{
  "n_head": 5,
  "n_kv_head": 5,
  "vocab_size": 3395,
  "norm_eps": 1e-05,
  "qk_norm": false,
  "attn_scale": 0.125,
  "init_std_qkv": 0.0239,
  "init_std_o": 0.00599,
  "decay_shape": "linear",
  "train_tokens": 749500000,
  "steps": 2860
}
Each number is 500 + 50 x the weight over its row's rms, rounded and kept within 0 to 999. Layers, rows and columns count from 0. Numbers have three digits each. The size before them is the row's rms in percent of the matrix's.

# up: layer 5 MLP up, 1152x320, rms 0.118, rows 1101-1151, columns 256-287
# down: layer 5 MLP down (transposed), 1152x320, rms 0.125, rows 1101-1151, columns 256-287
up1101 095:489435561454452471485475439447570487423455406592532517528594478547486498594508490590485503464471
down1101 095:544496503558542446532432528498529455534321415490506543461500484500555499469478511511580412574397
up1102 095:433389493470468540497436463462475446605532511457453413454488461474522489501451445488522390532528
down1102 094:569505558522485415488478620403452598515530475527477489459519573590452565552435472458470500542501
up1103 090:479448595482552585543508542533410516554529565458490449446605390458538452402534501482544512466551
down1103 091:509358427522485497498490449441546499456456370425526543513444569476489520511447423551440498537518
up1104 102:591387442533492440395454461492465465574520529524601458522388547475550472443440459451450505416504
down1104 100:508470481455500610411450558555534592473529477544551433464463547487500492496503547454531408481508
up1105 093:469515512480523510513457481640469465569520523506555530478516528483530542487515465529504571505446
down1105 093:468495444497565463441521549468569547532547521427559441554478557454533496449513453502530501486585
up1106 098:474488465521494455546413583431476481509494587456443457513462574499512399439569473459490428435584
down1106 099:458423371459508447514488491511467491489553481508537466413447543472622549576426509575508580568512
up1107 103:442557493546511440376512459498438502553535478430505473490516537540407427488462512499521444450508
down1107 100:445628482519489485561472498525526408533444506568536429406434434465538434567531550533481510481485
up1108 095:530527519532450532597522576478491425508530560480461522494443397568501436515558582517535555398551
down1108 103:534445477441480403447570523468445413540511420520610529520543513563495487522503541507549470510436
up1109 104:590505439502531449474557544519508512462449504429483596453472501472515522399601444468498422481528
down1109 108:536523528503533572520553523549556496515518494563556557562512460496516435459568577554516553519519
up1110 101:592522543495488496557535460525505532510573500501493515565390469509493433417513535504472514539476
down1110 101:536575516477517441424575481468547468466454519599452476488492501536566451576498510522603534536577
up1111 097:479569566482494457438609385551523534445502504460435500551599544498579433501476458492522489649466
down1111 093:525415444546549452502543647604585600540469536443551516567492440581472490547576442545404553498474
up1112 098:589542517534513472599542491509535442519570486474544458481542523534552486614523473466471508475504
down1112 100:442540500471575518574456529466499515503490598444523458451451428526475519567482652462433568490399
up1113 114:487461520466533585350522509435512458474520549425503425527516490490571437396468456552533453523512
down1113 114:493478465515542490439517434641558509459502532422474515472567547582429529446635432573558470532386
up1114 099:541502531440529406494514493458446541472474566471415543464576414547566533492451515480435549423458
down1114 095:564461500487470589441560491556390484353469472499540498470563516552524455580550521422484425490452
up1115 099:492481445537545455503491486519489426593475570478619457594513695569501542481557449557548454516397
down1115 096:498489482466480504435420500569426492476565545515518497504474577511426540538489450526549544587502
up1116 100:526446527622460400562487506525542521483469525507435611546426543521518433520503545495526553506534
down1116 099:435522486480511514428521422423658527495533485524403548506448435483509464517534495402467516447451
up1117 099:473511463477464472539594556468482538513506487599544577491421588531442494461531535552478434482537
down1117 107:505479559457481571455518407475509497524512525551391514544512476547489605520492514487593532428500
up1118 109:464491469549601494522405416508520457466460599544486487578466543581610516427570570539393479418472
down1118 103:489490516504448554553491510565494477500536525589383548468457441518526455585470439506515363451407
up1119 104:478382435479477441486511496475509545478528517475437479570473462522497501450505625391479465533486
down1119 113:483472408544648469446431513478489516447542456555472541448523592546546586539426533467474607487483
up1120 108:586409529553516562428531437597506497490533466493402616511421484524409528509531521466444464587514
down1120 104:552483447471501497483524509560468535614604468470533532453490479593407550591382579600594509526497
up1121 092:445488499521514538452426373533512499511470546403530453380542566496609578572512399485493432579508
down1121 094:440510522486455516561545562430450559491565506531536458482538537496559533465479562568421500520500
up1122 098:481501497382483537457590517488551405474464561478497546544460472480515569492610391498571447538463
down1122 102:469471548489518481525563458482524538542499489433516470482668454556493486524532536604472533494414
up1123 104:604611556549483501500611510524616449423506602478476583519439538450492548503501568539509445455503
down1123 098:514394544431432513519435542533505607582462528591420494467537565515488541530521531525549514552607
up1124 097:550502526435477504466506492603444492526462558483465469441480473465435433513477398520481470453514
down1124 092:502481574421520628453512508440565479421485420546461443547493441526527420571526470580489448552466
up1125 101:480543548471447526464526453497487497537554556433519429532459488506599568477495485473555458525502
down1125 101:533491469515542440506523565438499525504499549470389532612525498536455549472566590522459500508464
up1126 094:505456546388435607541551524524474517500553442462489452517415514555603470537527542487444495533486
down1126 097:453464534484576559427379535471503518537487555502505445548572540460556424458513531516518491591632
up1127 096:410449530452400454443520440560583544491465483519571379436505462458496551530541613514467441502539
down1127 095:552520508531480456491506519426508532448445567522582601522422490440408486453481559554555491547493
up1128 096:538422459453458586487505364466554417469424487599384565539467494493465494542468582485517541405476
down1128 099:521431517491489531437464483553487501519506507513530467483454480431428542516484449497469572547497
up1129 101:587467504514556454476492577544399511449537517481429539518534452398524506429432467522503375453477
down1129 104:426496489472419415503512481558487511477510537556509453498539530510393488478587503434507534560423
up1130 104:487487483505527444500432515499530461485537514536433511515474503642406483486436542579479471421425
down1130 105:542441567536505523444525436484454480500548513589489445538546568564557515568513555547359480505409
up1131 095:523550483526507578492492447454521486468511562454541461462480577511440491523558399553514486583543
down1131 099:462429540484472534552455514522458506586453472418554441493521601426582584463425428496467489456481
up1132 101:502539493589383505492523526498508471431534573580458484541504522612526464492497441476461541443427
down1132 106:487553366530541519460442597457472577466406474458558481537526529500462527542445371528481478497548
up1133 109:478459581486472554464524481480528495463520428573497557493548571453582474527567371520452414543411
down1133 107:503540471474533509539467511407550416498450572528514439542565552431592543495431502528451514575531
up1134 102:568477519533537547492415399469529470544525576454564471484507515490447535515454473482468571489485
down1134 090:406519496522493471471519495449501557440480490575478518595388581573472486542531576527473574471549
up1135 101:435597423513556436593481502341496529485546561543501579545548471560514471484342533517397544526528
down1135 103:575409471486362514477523446582499397591544481452529454496534496469546600413458485576510515412492
up1136 098:480530504499513459439560484496489410498537518459476590489534542485446551553482493466475525512527
down1136 105:530558487541514491464480410555432498513572531505447504507551517531577492456505486487560557468582
up1137 099:475507561625625536483526494561554429563547468587522475396460461484517541544495495472485462501597
down1137 102:444477525515525447548570510475405511496422564421428551592516475525529438445467495541440511542536
up1138 104:481443525467434495513544487436402552480442480479477501571507557464548503461526543490414516456508
down1138 112:550537551441461507520445456559523452484485486539486591565589508467501395631535522504490489448521
up1139 102:587425507539517435451444499592381511514449494580496491550545470413474472357545429505416575521502
down1139 109:475428616494496468490536487481498559533424499484524501522538529529520502598593505497530523561512
up1140 103:409529541463464555630544449573505464497566471534511483519518450495538577477527412544481510461543
down1140 097:482469463416467518529392554491460454464491539503588497474483501511542487615516506503526438443460
up1141 102:507562483501516544419441488584495474541464447442429479493474493479512462392492476531516451454458
down1141 105:491473493514531539466460618487565418464374427503500483590471552416478552461501523478452486570479
up1142 103:477486512533419477474572484422511446517590396497522563537489500565544604444519494510454434452435
down1142 098:563503404460442516447452469513456499463446583579447587368505497544516446556614535555526553426510
up1143 102:463499506494671491488508458472588477504513494545456455450445452513445442525573535533413506483508
down1143 105:492475506551468502492465483488484504523501482394477531501559525576499351547462548620524580472456
up1144 108:443531476515450529483471526485529528428472423465479505441462493519508440476537463469524478503482
down1144 101:530521406431545486534514413479570460542508606587520553539439470518579501513469442544505466558611
up1145 103:517571534486516484433358579434477460521494581458516608488449436565390465503507516439401483442505
down1145 107:508450540460408450491608446612442504500520472549586493450435514525502550458530568607528472455492
up1146 110:591595535522480534401423490506544442475600561510449448606497481499499510462578605396468426497530
down1146 110:508584573554464468461474453488517482483573446431452586522569524500513528477503537529529484466452
up1147 105:530488604462548416604493493454552380522505511546557644480517512467514526557409572562513468451524
down1147 106:465537460429517501575501616557625463429476415479550534419515501501534538470425479547501527470539
up1148 098:560490455574553460566522591550435537507509462465482515434503540532588474551512520447531554503448
down1148 096:503423455427458483476432412536527478517471553594432492462430577424442497458455492419432473571460
up1149 091:549477519543444512394545487450447492530527526501464514518510499578560482486408458483485573469502
down1149 101:413518413501488475553587501534618568480518494456506490464506539517534470486527571456466480546431
up1150 100:533610503515492482570474610434456512525529551486567510489520417461476504542504465423467425531463
down1150 093:534570537584520489588494474487613417505512381540582465600500454556555517445484469547458565433479
up1151 096:558527457542430489545566546533494482550436512445561501498507479428394535452458514489462537378437
down1151 098:416573599454507545525529460493607535513482465532411519445538539549482457489484408493524488556491